{
  "head_dim": 64,
  "activation": "tanh_gelu",
  "parallel_block": false,
  "init_std_up": 0.0259,
  "warmup_steps": 200,
  "doc_mask": true
}
Each number is 50 + 10 x the weight over the matrix's rms, rounded and kept within 0 to 99. Layers, rows and columns count from 0.

# up: layer 17 MLP up, 640x160, rms 0.21, rows 89-110, columns 0-159
# down: layer 17 MLP down (transposed), 640x160, rms 0.23, rows 89-109, columns 0-159
up89:37 39 36 62 40 60 45 38 46 56 62 35 54 56 50 40 57 48 40 64 53 52 41 47 54 63 54 44 62 63 60 40 46 53 43 38 62 44 42 52 54 37 52 45 53 54 59 56 60 55 44 51 43 77 63 62 34 47 53 57 51 49 49 72 56 38 76 54 45 51 47 44 62 45 56 42 45 54 57 47 48 37 64 50 47 49 54 59 47 38 47 57 54 45 48 53 56 53 47 78 55 32 47 47 62 35 38 47 57 57 54 54 42 59 45 69 50 50 62 56 63 56 50 60 49 44 48 42 40 40 54 52 41 69 72 58 57 60 43 55 46 49 48 63 52 41 40 39 38 20 44 41 33 56 49 63 33 59 51 35
down89:58 53 62 40 60 40 43 43 47 41 53 54 49 29 55 61 42 57 58 56 62 51 48 47 32 53 48 55 55 40 39 59 36 64 42 44 61 60 37 36 50 41 37 47 42 41 49 44 38 63 55 48 42 41 42 55 60 48 68 53 58 52 47 32 55 67 47 55 59 44 53 59 53 50 60 55 52 44 59 65 69 41 48 50 35 51 48 59 72 55 50 41 49 52 63 50 45 68 58 58 49 60 43 60 40 29 52 55 36 68 52 61 37 42 21 46 44 72 68 42 37 57 80 32 49 50 65 57 38 41 53 59 45 43 53 48 52 42 37 32 49 42 63 47 40 75 62 59 54 54 49 46 46 42 52 42 48 33 37 58
up90:60 40 39 60 41 58 49 37 56 52 52 39 63 49 64 72 47 46 31 50 52 50 37 55 56 58 63 53 73 48 45 55 43 49 46 44 35 65 42 48 43 49 47 51 53 70 49 50 55 41 39 65 41 52 48 57 50 69 74 55 27 57 54 40 42 37 55 51 55 43 45 47 68 69 55 53 49 56 39 49 35 47 60 47 46 27 38 71 55 55 30 58 67 57 47 57 55 46 46 57 60 53 40 69 51 39 42 52 64 46 47 55 38 54 56 56 56 34 55 46 40 49 51 44 38 60 70 53 50 43 55 43 56 72 56 50 42 41 40 50 46 44 52 48 50 28 35 43 52 50 45 60 57 50 42 21 35 47 46 47
down90:57 50 58 58 34 45 34 64 63 51 56 68 61 57 63 45 53 57 41 31 44 70 46 49 42 54 43 53 69 65 41 36 51 42 48 60 42 50 59 58 57 42 54 62 33 41 40 45 49 58 35 57 53 59 53 53 30 56 46 50 53 42 65 76 52 63 53 68 66 43 52 38 49 70 58 64 41 39 45 51 50 37 39 59 57 63 53 45 35 26 46 49 36 60 56 48 53 67 63 57 67 27 59 39 66 61 41 48 28 57 40 49 55 49 49 38 41 53 60 51 61 57 38 31 54 54 27 48 57 59 40 53 50 33 53 27 71 56 53 46 55 44 56 47 36 51 68 61 22 54 77 51 39 49 60 47 51 53 50 54
up91:49 49 59 52 41 43 53 38 39 48 49 35 49 46 43 80 44 54 47 45 60 36 57 58 50 55 60 38 72 49 63 58 51 52 40 42 42 56 52 35 53 52 46 56 54 50 52 55 43 67 37 57 55 47 51 53 51 63 57 77 51 36 52 49 45 60 58 55 53 50 53 63 46 55 44 39 41 36 63 52 36 31 46 56 36 47 32 57 63 62 36 49 53 49 50 53 36 41 68 42 50 34 32 41 42 38 48 46 53 36 47 50 57 58 37 69 32 76 52 55 50 45 52 48 56 46 53 43 62 52 58 46 47 67 51 55 61 38 73 73 39 35 37 41 56 54 34 43 35 66 33 56 58 50 48 49 68 67 51 44
down91:41 51 35 55 36 57 53 38 49 31 53 44 54 58 36 49 69 53 45 47 32 59 55 58 54 51 34 42 49 52 59 68 40 52 44 57 36 43 69 52 43 39 60 57 65 65 58 52 51 58 40 53 60 63 52 60 41 48 50 48 59 41 51 52 46 42 56 64 46 19 49 74 79 53 56 56 36 49 52 30 37 30 55 47 44 64 33 56 40 63 39 64 39 44 40 59 55 57 67 72 43 37 52 46 60 47 43 34 61 40 56 42 64 59 54 49 39 57 53 57 60 40 47 54 43 44 68 35 56 43 43 40 57 62 25 36 52 28 66 57 42 34 46 62 58 56 63 34 62 63 41 52 34 41 35 54 39 52 42 48
up92:58 45 55 50 42 47 40 61 44 57 52 61 48 44 64 69 37 51 71 63 59 55 34 45 51 54 48 72 41 47 46 50 39 56 69 68 28 45 51 41 41 53 58 54 44 52 46 51 36 51 59 42 63 61 54 51 37 45 42 63 65 45 65 49 33 46 47 52 60 55 60 59 48 53 46 44 49 33 64 51 47 46 47 35 62 50 56 58 57 60 35 41 52 54 29 46 41 33 41 52 58 39 39 56 50 49 55 49 32 43 42 41 64 41 37 64 49 48 50 46 53 49 43 53 60 38 43 60 37 46 52 40 67 44 51 51 53 57 43 32 59 64 46 63 37 50 66 46 52 54 39 42 60 42 58 34 46 59 55 51
down92:51 53 57 40 58 48 42 39 52 41 45 57 34 40 39 38 50 53 34 46 48 54 59 43 56 40 34 58 50 43 51 52 65 66 44 57 39 69 41 34 43 58 40 54 51 50 37 48 57 35 50 49 40 49 34 39 61 44 56 56 36 49 60 60 33 56 58 45 63 33 54 62 65 63 62 54 54 54 52 58 37 56 53 71 47 38 50 50 41 62 45 42 25 52 64 47 53 66 47 42 40 45 64 35 53 44 44 72 71 51 63 54 47 32 46 49 69 49 52 62 46 50 62 37 41 63 55 45 55 50 43 52 43 40 48 49 49 63 44 42 51 53 61 43 49 53 65 55 47 40 47 48 47 55 54 48 65 59 40 51
up93:25 40 50 54 59 59 40 54 61 65 47 62 41 64 38 57 51 52 41 55 49 51 39 67 54 48 49 37 59 55 43 63 53 38 28 44 41 36 52 63 53 66 42 44 56 34 49 42 62 35 33 46 32 58 55 60 51 69 27 57 64 77 53 67 55 55 44 45 58 42 49 45 32 52 43 47 50 65 56 48 35 55 54 44 48 63 46 46 51 29 45 39 47 31 40 49 39 65 56 61 44 35 34 53 49 56 52 63 53 51 45 58 31 57 50 50 58 55 60 41 51 64 54 56 45 50 50 49 40 44 36 62 44 52 45 51 53 60 57 58 58 73 64 48 32 65 48 61 52 47 50 62 56 48 73 66 46 49 63 72
down93:68 52 58 58 68 36 56 40 41 69 40 36 50 59 73 45 52 60 29 41 54 61 67 59 53 52 58 47 52 44 66 44 41 56 56 39 36 40 46 29 52 41 50 46 41 34 45 52 33 54 38 46 38 46 40 31 44 65 54 35 47 42 47 47 39 59 67 47 39 55 51 49 46 48 41 51 60 45 43 58 42 55 50 42 44 53 26 52 52 61 64 68 45 56 55 29 60 41 35 56 58 57 54 54 49 52 31 51 44 52 65 30 38 44 57 30 59 54 71 36 68 49 41 41 56 48 57 61 54 66 50 35 71 47 40 44 63 36 40 51 30 49 64 56 68 44 45 58 48 53 51 51 55 45 52 52 52 61 37 46
up94:66 57 37 45 65 69 59 43 45 51 69 43 51 55 47 63 50 57 39 45 61 53 32 49 39 59 45 40 37 52 43 49 41 54 47 56 30 29 53 44 37 53 60 38 36 48 51 56 64 47 38 61 50 58 50 58 53 35 39 56 50 54 46 62 55 57 52 37 63 46 50 51 43 47 52 38 55 68 30 59 44 48 49 49 42 37 49 59 38 26 35 43 54 62 29 54 39 48 58 51 54 43 48 44 42 55 44 54 50 37 51 41 56 59 48 56 38 54 37 41 53 57 53 52 74 32 33 39 41 68 49 49 43 54 57 69 43 46 60 49 26 53 51 33 67 54 51 53 74 48 71 71 62 73 47 65 26 54 56 56
down94:48 50 61 67 39 55 55 46 46 60 44 58 42 39 43 49 37 51 51 64 41 32 55 63 54 37 56 65 52 45 47 47 48 39 42 53 54 67 59 56 52 47 46 41 56 57 45 74 49 45 66 42 26 46 47 62 54 49 55 45 57 52 35 34 70 33 50 49 55 67 36 51 53 54 52 55 28 55 52 25 55 41 46 62 67 65 33 46 53 67 66 73 42 62 62 43 67 38 54 52 49 39 58 56 50 57 57 48 36 51 69 56 55 46 38 47 55 40 52 43 48 61 41 43 68 65 53 45 57 45 42 43 39 41 55 53 57 46 39 58 52 38 53 54 70 64 42 46 40 48 38 39 22 61 46 35 79 60 36 53
up95:56 52 56 37 58 43 48 35 58 49 44 43 56 43 42 46 41 31 48 51 46 54 37 40 48 38 57 42 32 52 62 52 59 55 45 52 51 50 41 41 54 58 46 19 53 49 58 31 51 55 41 66 68 33 62 41 57 47 42 45 46 51 80 74 48 49 47 56 61 73 59 50 57 72 51 55 44 42 42 47 37 62 48 44 42 53 55 69 45 69 42 43 53 39 35 40 27 59 47 48 48 41 59 32 56 53 56 42 46 70 56 45 41 57 66 81 51 57 47 51 40 70 52 53 55 35 62 52 43 62 65 66 52 43 72 57 52 42 17 51 49 40 62 55 44 37 58 63 64 51 33 40 54 47 44 64 50 51 36 25
down95:47 42 51 51 50 45 62 65 63 39 22 46 26 52 38 56 41 51 28 46 54 35 58 52 54 46 58 49 44 38 63 41 56 40 71 52 47 40 74 51 53 56 56 66 62 46 29 42 45 32 36 33 61 53 61 56 26 60 65 35 48 50 47 63 56 34 69 45 54 50 41 69 36 39 61 73 37 59 60 49 37 44 49 59 59 53 39 65 44 39 50 51 45 68 53 41 40 55 46 55 43 54 47 58 50 56 46 55 70 35 48 41 36 41 60 47 46 50 41 35 49 58 38 50 39 43 40 37 44 45 44 65 48 41 36 37 57 39 56 62 49 59 53 61 51 57 50 54 46 44 49 57 67 50 43 49 47 64 46 41
up96:59 45 52 24 56 40 43 53 61 34 59 45 33 51 36 51 51 61 48 48 38 42 59 58 50 44 65 58 49 49 61 45 35 50 54 34 45 56 54 58 41 55 50 37 53 47 46 47 56 75 54 46 27 62 51 54 54 59 58 58 56 50 42 42 47 64 60 57 48 46 29 55 54 69 50 35 54 46 50 57 46 53 48 61 32 44 49 57 48 62 50 62 50 41 44 50 64 43 60 53 78 55 46 55 53 57 54 43 50 57 37 60 38 61 56 65 48 45 55 45 53 44 63 64 50 40 68 51 63 50 45 59 47 49 30 31 48 57 43 51 48 46 29 51 51 55 45 50 53 32 57 53 58 44 46 65 51 37 50 44
down96:55 50 54 53 49 56 45 47 51 63 32 54 61 38 62 39 51 40 53 50 41 60 54 46 52 67 39 25 46 50 39 35 46 61 54 48 57 46 48 47 34 37 44 58 61 47 48 52 50 29 63 58 58 36 51 41 58 55 42 47 34 59 63 74 55 40 60 52 58 56 68 48 46 55 44 59 52 48 48 61 38 52 66 47 57 56 48 47 35 41 40 65 38 47 63 58 32 44 40 48 54 58 58 48 50 45 45 57 48 58 53 48 39 43 37 58 59 62 44 47 44 39 70 35 41 46 40 45 49 52 56 58 62 62 43 52 43 69 47 49 51 47 58 63 47 41 59 40 32 54 39 57 40 45 49 49 56 43 47 38
up97:60 48 69 63 61 63 59 43 60 56 67 47 34 50 37 57 58 38 64 63 46 51 48 51 47 57 49 70 29 56 51 59 38 37 45 48 42 19 45 54 49 65 50 52 71 64 48 58 46 58 57 59 39 41 58 33 51 65 39 42 47 62 40 69 54 57 41 27 47 47 46 66 42 50 50 57 62 55 31 46 66 51 38 42 42 23 33 51 52 70 53 57 42 62 43 63 63 48 36 42 44 41 34 50 33 54 70 46 46 43 53 57 51 49 43 57 34 24 49 70 37 32 52 42 69 58 45 43 47 43 44 56 44 56 75 55 61 52 41 55 54 48 45 69 51 33 47 55 59 48 45 36 58 52 55 51 40 45 66 50
down97:43 47 50 53 54 31 39 66 32 50 48 50 41 46 73 47 44 41 68 28 54 43 45 44 55 48 35 32 42 57 56 46 61 79 41 34 50 55 56 40 60 29 57 58 55 58 37 44 60 51 49 53 51 37 45 63 67 51 56 52 42 44 58 40 34 63 50 63 52 32 49 43 69 31 65 55 46 52 43 48 42 35 44 60 70 59 52 40 51 51 44 43 37 37 42 65 61 55 61 40 50 47 65 73 52 49 42 37 45 52 55 41 44 47 50 57 56 41 68 28 51 38 52 45 68 64 64 49 49 40 48 60 61 34 42 39 48 67 50 39 54 36 51 42 47 40 46 47 58 52 53 47 44 48 36 52 49 77 32 55
up98:59 46 45 52 47 60 59 41 46 36 69 59 43 74 50 45 57 48 52 34 52 49 58 29 58 49 44 53 55 41 56 43 40 50 54 55 50 57 56 54 62 48 47 40 45 55 62 42 36 63 39 43 40 60 69 52 47 58 49 43 75 53 48 48 61 35 55 67 51 45 41 54 55 38 50 52 46 48 54 34 53 32 58 43 40 46 57 50 51 59 47 50 69 60 52 40 35 45 54 48 30 70 45 67 65 39 52 59 28 48 58 57 62 59 58 53 51 51 49 56 46 58 37 56 41 47 50 56 38 65 50 27 51 69 51 42 52 46 46 50 50 50 50 36 51 52 44 47 50 60 48 45 42 47 44 57 35 42 43 66
down98:49 57 59 60 42 43 33 59 55 53 21 53 63 33 58 69 39 50 46 76 42 27 42 57 45 59 47 67 47 56 50 57 50 40 52 49 70 45 39 61 53 39 50 48 49 54 63 53 63 45 51 55 57 24 36 47 49 56 45 54 29 45 40 43 44 54 54 35 50 44 62 63 52 44 44 42 38 54 46 49 57 49 44 50 53 72 42 62 38 63 44 49 46 41 72 62 68 54 40 52 54 41 52 50 41 57 54 56 51 65 61 43 52 52 51 55 61 50 56 51 52 53 48 21 52 37 49 61 48 38 72 71 66 40 53 54 44 41 79 45 55 47 41 67 45 43 45 48 46 53 54 58 54 46 61 38 46 41 50 39
up99:50 53 52 36 58 59 56 44 47 50 39 47 44 38 56 59 51 49 68 53 47 38 50 44 49 52 49 55 50 41 52 49 51 59 55 48 43 46 56 53 55 48 76 50 61 58 50 39 55 34 60 66 51 55 51 43 66 47 52 48 57 50 47 41 34 54 58 34 58 38 41 56 76 59 59 49 50 46 56 59 48 40 49 33 57 38 50 52 32 65 48 46 45 58 37 41 42 54 68 32 53 59 51 53 46 52 50 65 48 58 50 61 42 46 75 52 49 43 45 47 54 48 37 56 65 45 52 57 52 59 47 43 49 57 35 61 46 57 58 60 54 55 43 55 56 54 40 49 44 46 48 49 30 76 59 34 44 46 60 66
down99:43 72 46 45 31 52 46 53 49 51 35 51 57 50 47 56 44 54 36 51 35 45 49 47 45 52 46 56 39 43 44 48 38 39 47 62 54 55 61 56 58 59 43 58 60 37 48 49 66 53 49 38 51 44 59 49 43 58 52 35 50 57 48 49 65 48 50 33 40 36 53 44 38 45 39 45 49 65 50 41 52 48 67 64 51 47 52 52 53 43 50 50 42 60 49 46 48 59 44 43 46 54 54 55 54 42 51 63 47 60 56 47 60 54 47 56 39 60 49 42 43 47 62 42 47 37 48 36 54 47 33 65 46 49 54 54 53 51 57 52 49 44 56 53 42 41 66 56 49 55 38 58 59 40 50 61 58 47 44 35
up100:53 39 45 59 39 59 45 61 58 58 50 49 45 56 41 37 43 36 50 52 45 53 65 43 44 53 71 55 46 60 26 32 54 37 51 67 59 40 39 50 50 49 48 58 52 49 61 37 61 49 49 38 51 35 50 39 50 66 46 57 39 70 52 60 39 48 25 50 49 53 45 43 47 40 47 42 53 47 47 58 50 36 42 63 32 42 60 50 41 45 53 25 34 46 61 57 34 55 63 57 53 47 62 49 79 55 55 66 69 30 50 55 42 33 51 50 62 56 55 53 38 50 54 56 49 53 60 63 52 66 49 64 54 56 66 45 50 52 53 39 66 44 48 34 60 57 52 70 42 58 49 56 63 76 41 45 44 43 36 57
down100:47 43 44 62 38 49 39 54 43 34 55 51 46 36 40 41 47 54 54 40 61 50 57 47 33 57 38 52 54 39 41 41 48 63 54 48 45 49 50 43 41 29 56 46 53 55 59 40 55 31 59 35 50 56 39 39 63 55 49 40 53 27 56 50 43 26 40 52 39 35 40 50 48 34 61 51 46 59 53 60 49 53 42 52 58 53 28 64 59 49 45 38 75 58 32 54 60 55 47 57 28 45 57 59 47 37 68 56 58 52 46 53 68 51 50 68 43 61 35 40 52 48 54 48 39 56 51 47 70 58 32 46 35 57 49 48 38 43 42 45 42 48 44 53 58 63 81 46 57 44 40 66 53 53 46 56 53 46 55 50
up101:41 42 61 59 51 42 33 47 50 72 45 60 56 50 58 40 59 51 50 32 63 59 46 45 55 66 60 31 58 47 47 62 69 42 64 44 62 54 70 55 59 53 47 53 65 59 58 52 35 45 42 59 36 49 46 50 29 43 43 34 49 41 56 61 45 35 58 62 31 53 38 43 31 66 53 42 47 56 40 55 47 56 38 45 50 46 54 52 39 43 65 47 69 48 25 39 38 42 52 36 50 46 45 33 52 74 38 39 41 47 65 42 56 44 70 51 53 48 39 44 57 38 61 45 49 51 47 69 55 58 47 46 39 44 73 44 43 57 60 51 34 54 48 54 46 54 47 59 37 55 43 50 50 46 33 39 57 36 41 61
down101:40 49 48 45 76 59 73 54 41 30 51 42 52 48 65 56 56 60 47 43 62 41 56 54 45 53 41 42 52 61 51 52 66 59 31 39 64 78 52 26 21 43 51 49 69 57 56 41 68 48 36 54 45 42 38 59 53 61 47 45 53 61 50 52 52 28 58 56 48 46 49 49 55 52 54 66 52 40 39 33 57 44 48 43 35 57 29 40 40 54 54 39 37 51 58 33 47 68 42 30 46 58 62 49 52 53 50 48 59 58 43 53 44 54 67 49 35 53 57 57 40 50 53 59 64 55 61 50 48 74 58 49 58 44 59 49 50 55 43 42 49 48 46 34 44 61 63 40 55 62 64 55 54 58 58 50 54 44 51 73
up102:50 48 47 57 56 50 29 70 62 48 58 39 54 66 38 61 48 45 57 46 48 48 40 55 42 46 55 43 34 61 35 38 27 56 59 52 54 48 58 49 62 54 49 56 66 49 42 38 40 57 59 32 46 73 59 59 53 44 48 52 38 52 42 39 46 61 49 51 41 73 48 52 55 50 48 53 34 54 54 56 63 60 50 48 46 59 56 47 33 48 53 41 52 56 53 62 55 57 59 54 51 50 51 47 57 36 57 56 63 58 53 33 39 44 50 50 57 30 45 46 58 57 63 41 39 44 45 61 45 53 56 71 45 38 45 35 47 49 56 54 56 40 56 49 47 48 49 44 52 55 37 33 49 52 28 30 58 61 41 51
down102:61 52 64 55 54 37 36 53 42 46 43 53 50 41 62 56 54 48 65 55 61 41 41 55 42 68 43 52 49 57 61 46 53 47 46 51 49 54 51 42 57 43 37 48 42 49 59 61 48 41 45 66 44 51 52 55 69 50 51 36 66 52 46 45 61 38 40 51 59 61 62 34 48 59 40 35 33 65 48 51 35 44 63 32 44 44 56 41 59 67 53 51 51 61 65 59 39 56 53 47 59 40 57 47 42 55 39 39 52 56 53 34 49 61 28 42 39 52 68 50 51 44 42 57 48 61 67 40 45 61 50 53 43 58 48 49 54 50 62 47 50 55 36 53 48 51 66 56 39 41 54 51 35 61 44 51 47 37 50 58
up103:48 39 39 57 47 54 48 48 49 57 28 55 63 65 50 38 48 52 39 77 57 49 49 63 51 58 53 53 52 48 56 49 70 58 62 33 46 62 55 49 36 63 42 45 50 47 60 53 63 54 65 45 60 59 49 44 36 41 49 63 58 51 35 46 19 27 32 40 60 55 53 46 57 54 48 56 37 46 43 55 37 41 35 44 40 65 42 71 61 61 43 43 56 35 50 40 36 68 40 42 51 46 42 47 45 41 28 42 40 59 54 63 37 55 36 58 48 38 52 42 52 52 58 62 46 50 56 50 36 54 47 62 55 55 38 29 54 47 56 29 45 47 56 38 42 53 46 51 45 57 40 68 52 60 45 68 54 64 51 42
down103:34 57 49 54 67 51 58 64 43 47 57 32 51 30 48 33 53 53 42 26 52 42 68 50 53 43 47 67 37 60 51 55 56 54 67 63 63 47 65 49 69 51 50 48 47 49 39 36 50 64 47 66 43 47 54 54 57 48 52 53 53 48 41 41 46 53 54 63 59 41 57 48 63 45 37 44 43 44 48 62 46 33 62 41 64 55 53 52 62 58 60 52 41 66 40 44 43 39 70 38 54 59 33 47 52 51 56 50 66 44 50 41 56 56 41 40 46 66 33 58 13 49 53 38 51 55 36 65 47 42 48 25 51 51 40 73 51 43 39 45 42 45 53 45 56 69 42 32 52 40 58 51 54 35 45 24 47 46 41 58
up104:43 59 36 51 33 60 40 50 41 37 51 57 39 39 31 37 43 53 51 61 44 59 52 29 38 56 57 65 52 65 54 60 54 48 32 46 65 49 66 61 54 59 40 46 54 49 61 46 65 49 45 47 42 42 49 63 68 50 41 61 46 68 58 39 57 42 45 63 60 68 55 45 53 62 62 44 52 59 54 40 43 52 52 47 45 33 53 46 45 54 51 50 49 52 65 68 41 45 38 34 44 64 64 59 60 48 28 44 39 59 52 60 52 43 54 59 52 55 40 55 27 65 49 51 54 43 42 36 73 52 51 61 71 45 75 45 49 57 33 37 56 58 54 46 57 44 32 49 55 47 52 40 53 37 43 22 54 57 50 45
down104:60 52 28 36 48 75 35 57 49 50 60 57 45 47 53 56 44 54 69 49 62 35 36 73 49 57 51 50 38 49 53 39 50 54 49 55 56 32 43 70 52 42 53 49 49 35 47 60 25 40 65 66 38 53 44 65 36 37 43 51 61 41 45 39 36 38 52 55 39 44 48 36 73 33 40 53 49 49 68 42 58 51 50 41 31 54 58 54 56 56 45 62 41 41 54 44 65 42 75 48 53 53 60 51 48 62 68 44 51 56 30 46 56 45 72 43 49 41 38 70 49 58 48 27 49 42 46 48 49 52 34 58 53 35 33 51 48 51 48 35 46 58 39 58 35 46 60 34 75 58 65 48 51 52 57 41 44 70 39 65
up105:48 64 38 60 52 46 40 46 59 53 54 49 51 56 46 59 65 31 60 69 68 53 56 55 53 56 46 29 58 41 56 32 45 45 51 50 50 35 57 57 54 49 44 41 44 44 61 34 52 39 52 40 54 62 39 46 63 50 55 54 54 50 62 31 52 56 41 70 53 49 49 39 61 65 68 36 44 49 51 53 50 34 48 55 52 27 50 46 57 64 42 49 46 45 65 54 61 45 48 51 58 61 31 57 61 61 59 58 64 41 37 61 53 38 63 66 64 36 49 35 49 53 40 62 48 62 36 57 51 52 65 40 48 50 39 33 66 47 36 51 44 42 61 26 48 54 53 43 51 53 47 51 35 29 39 41 35 51 53 54
down105:55 51 55 54 39 38 60 37 34 38 68 55 48 50 48 47 46 36 57 50 34 64 57 32 58 43 32 42 58 39 46 70 64 46 49 49 32 40 41 36 39 53 63 41 60 51 29 46 42 71 52 40 21 22 50 53 38 56 38 64 36 51 47 37 51 41 42 67 55 45 59 57 54 67 64 64 51 61 48 32 52 41 63 46 34 55 52 27 34 53 44 59 51 41 50 49 50 56 63 82 67 46 43 43 49 53 52 48 30 51 46 31 40 53 56 50 62 71 76 60 39 56 53 46 42 60 48 56 37 54 62 47 46 34 46 31 59 31 46 58 60 46 65 60 41 39 72 57 50 59 41 49 43 39 62 45 38 55 56 48
up106:51 53 60 52 45 71 55 49 54 35 45 49 35 63 46 63 48 24 76 48 53 57 69 41 78 54 43 45 52 48 55 51 46 63 58 43 55 41 58 48 44 50 49 50 61 62 57 80 57 68 57 53 54 43 65 56 34 42 62 53 30 60 27 42 37 55 59 48 47 54 55 44 27 58 56 52 56 37 56 33 75 65 36 76 50 44 55 59 60 48 43 55 55 54 60 56 48 61 47 52 62 38 60 59 50 48 53 40 34 58 50 65 65 61 39 49 35 35 34 46 50 58 59 45 76 35 36 33 62 64 52 44 44 41 65 41 55 53 50 45 43 46 51 30 40 56 48 50 39 32 56 43 48 41 60 42 50 45 43 35
down106:47 63 54 54 52 43 56 52 47 60 32 61 57 60 58 47 34 43 29 62 55 53 63 55 47 46 55 28 53 40 52 61 54 53 43 54 41 49 46 57 57 61 66 59 66 58 62 39 62 63 55 55 43 43 45 58 58 54 52 39 50 52 27 40 68 44 40 60 47 66 39 48 47 51 49 50 55 57 53 42 57 40 48 43 49 42 44 55 50 36 44 38 60 32 39 51 43 41 40 58 39 57 57 34 55 34 52 56 63 42 57 46 62 56 45 48 62 46 38 53 61 54 52 40 61 68 41 64 47 50 24 34 54 54 30 46 63 73 47 57 41 43 51 57 52 53 52 49 76 37 59 49 55 45 63 63 68 35 49 42
up107:53 61 50 44 41 38 53 58 53 69 36 40 55 51 45 44 31 33 60 45 49 39 45 65 29 70 56 76 65 59 55 51 61 38 41 47 58 57 62 70 44 48 43 71 57 27 55 54 53 50 51 54 43 50 31 60 31 60 61 41 64 36 54 52 47 57 47 46 54 58 39 48 42 33 60 37 54 44 56 70 37 50 42 34 45 55 34 66 45 62 20 45 53 40 56 43 46 55 35 53 58 40 56 50 44 51 45 46 57 58 64 36 60 43 50 48 57 51 39 30 37 67 54 51 61 41 50 32 52 67 48 57 62 39 46 39 55 56 63 56 54 61 50 59 38 45 31 60 62 49 45 47 52 47 47 54 62 49 61 51
down107:52 36 59 48 43 37 68 45 63 52 51 51 53 48 40 50 63 38 41 40 42 56 44 54 40 68 54 48 42 69 32 53 50 49 59 44 58 59 42 35 44 52 53 41 43 63 47 42 52 42 34 33 54 49 51 34 60 48 61 62 57 49 59 41 51 51 55 71 51 55 52 50 73 39 54 55 44 51 39 24 45 50 49 45 53 48 27 53 52 39 48 47 53 52 43 55 54 63 67 30 46 57 31 35 54 66 51 42 48 51 56 57 53 52 33 50 48 39 53 52 37 56 35 64 49 67 55 71 51 68 46 36 49 55 54 64 34 46 39 57 41 46 25 39 55 55 29 45 34 39 50 41 46 33 44 58 38 66 54 40
up108:44 51 64 39 32 56 66 53 41 47 36 66 47 48 49 55 51 58 49 38 58 48 55 39 37 46 47 59 59 32 55 35 44 43 49 42 66 46 51 36 48 65 70 62 74 48 64 51 69 53 51 59 65 64 61 73 42 59 49 45 43 50 58 59 39 48 64 47 49 43 52 43 43 54 58 45 37 49 52 52 51 49 54 52 58 55 57 55 55 43 41 42 40 54 52 54 70 47 67 62 47 47 32 52 64 61 48 70 60 38 47 67 52 67 53 47 59 61 36 44 54 68 50 40 41 47 34 38 52 69 43 40 46 52 49 50 65 42 54 32 59 58 62 34 43 50 41 37 58 42 41 32 52 59 44 54 47 57 32 43
down108:43 54 67 54 68 45 65 52 58 46 65 41 42 47 35 47 61 60 52 60 43 51 55 57 65 40 45 43 47 56 36 63 57 55 61 51 36 58 48 62 55 46 39 42 56 52 43 41 41 42 43 23 38 49 42 34 50 40 62 47 54 53 51 41 51 28 44 53 36 41 51 56 60 58 52 68 57 68 55 40 36 53 56 35 59 35 38 51 47 66 49 67 45 62 57 42 28 46 43 57 55 39 43 43 42 54 53 39 37 56 48 52 52 50 43 42 43 38 55 43 46 36 48 53 64 50 53 62 49 39 56 59 36 53 60 48 52 45 35 53 36 45 41 49 56 50 66 62 42 51 62 56 46 32 71 34 42 51 45 61
up109:47 35 61 61 34 51 39 55 45 42 51 43 53 45 53 58 59 57 49 47 65 53 61 69 46 46 51 60 48 66 61 51 38 32 59 55 66 29 57 54 54 45 52 62 40 64 57 50 45 45 39 54 50 35 38 58 53 53 64 53 46 53 44 45 35 55 41 51 32 44 59 63 57 46 48 41 46 47 50 67 40 32 33 40 47 60 48 53 49 57 24 71 50 40 42 41 49 37 58 58 54 52 46 39 47 38 59 57 57 69 43 54 49 61 50 59 43 44 49 46 58 49 48 51 53 46 41 51 37 40 38 48 16 55 60 60 58 62 48 51 49 49 74 54 49 51 35 54 61 47 44 51 42 45 43 43 42 58 43 44
down109:52 70 35 29 59 47 56 38 48 37 60 44 49 53 50 45 63 46 62 54 32 61 48 39 66 55 57 32 50 53 42 45 65 54 37 37 48 64 59 36 53 50 44 51 55 46 32 55 68 36 56 39 45 64 65 50 41 60 53 39 49 57 61 61 41 51 62 53 66 47 39 48 46 45 49 42 49 49 50 32 47 53 55 55 63 51 52 67 48 39 66 46 57 62 37 40 49 55 61 34 47 60 39 53 57 53 59 44 59 31 52 47 53 52 52 41 42 41 39 45 55 28 56 38 40 56 47 57 75 52 46 48 66 35 38 30 51 43 55 49 54 51 55 50 65 63 60 49 57 51 55 31 45 40 51 64 53 41 55 48
up110:40 53 30 50 40 59 54 49 49 48 45 55 45 41 42 32 56 58 44 52 50 53 61 31 60 75 42 43 39 39 45 51 48 51 56 59 39 50 44 45 50 36 42 59 63 54 56 47 45 50 36 39 46 50 45 63 47 57 66 47 52 62 57 68 43 44 43 51 50 50 52 48 54 51 66 42 69 54 42 47 39 55 46 48 55 47 46 55 60 55 55 51 49 45 49 50 38 48 65 63 34 65 52 70 63 40 55 57 50 27 68 41 49 52 46 64 59 59 58 57 54 40 44 52 57 43 37 49 55 54 52 45 70 58 53 63 45 60 44 33 47 43 50 41 36 50 46 67 48 39 53 59 49 42 64 48 57 73 54 50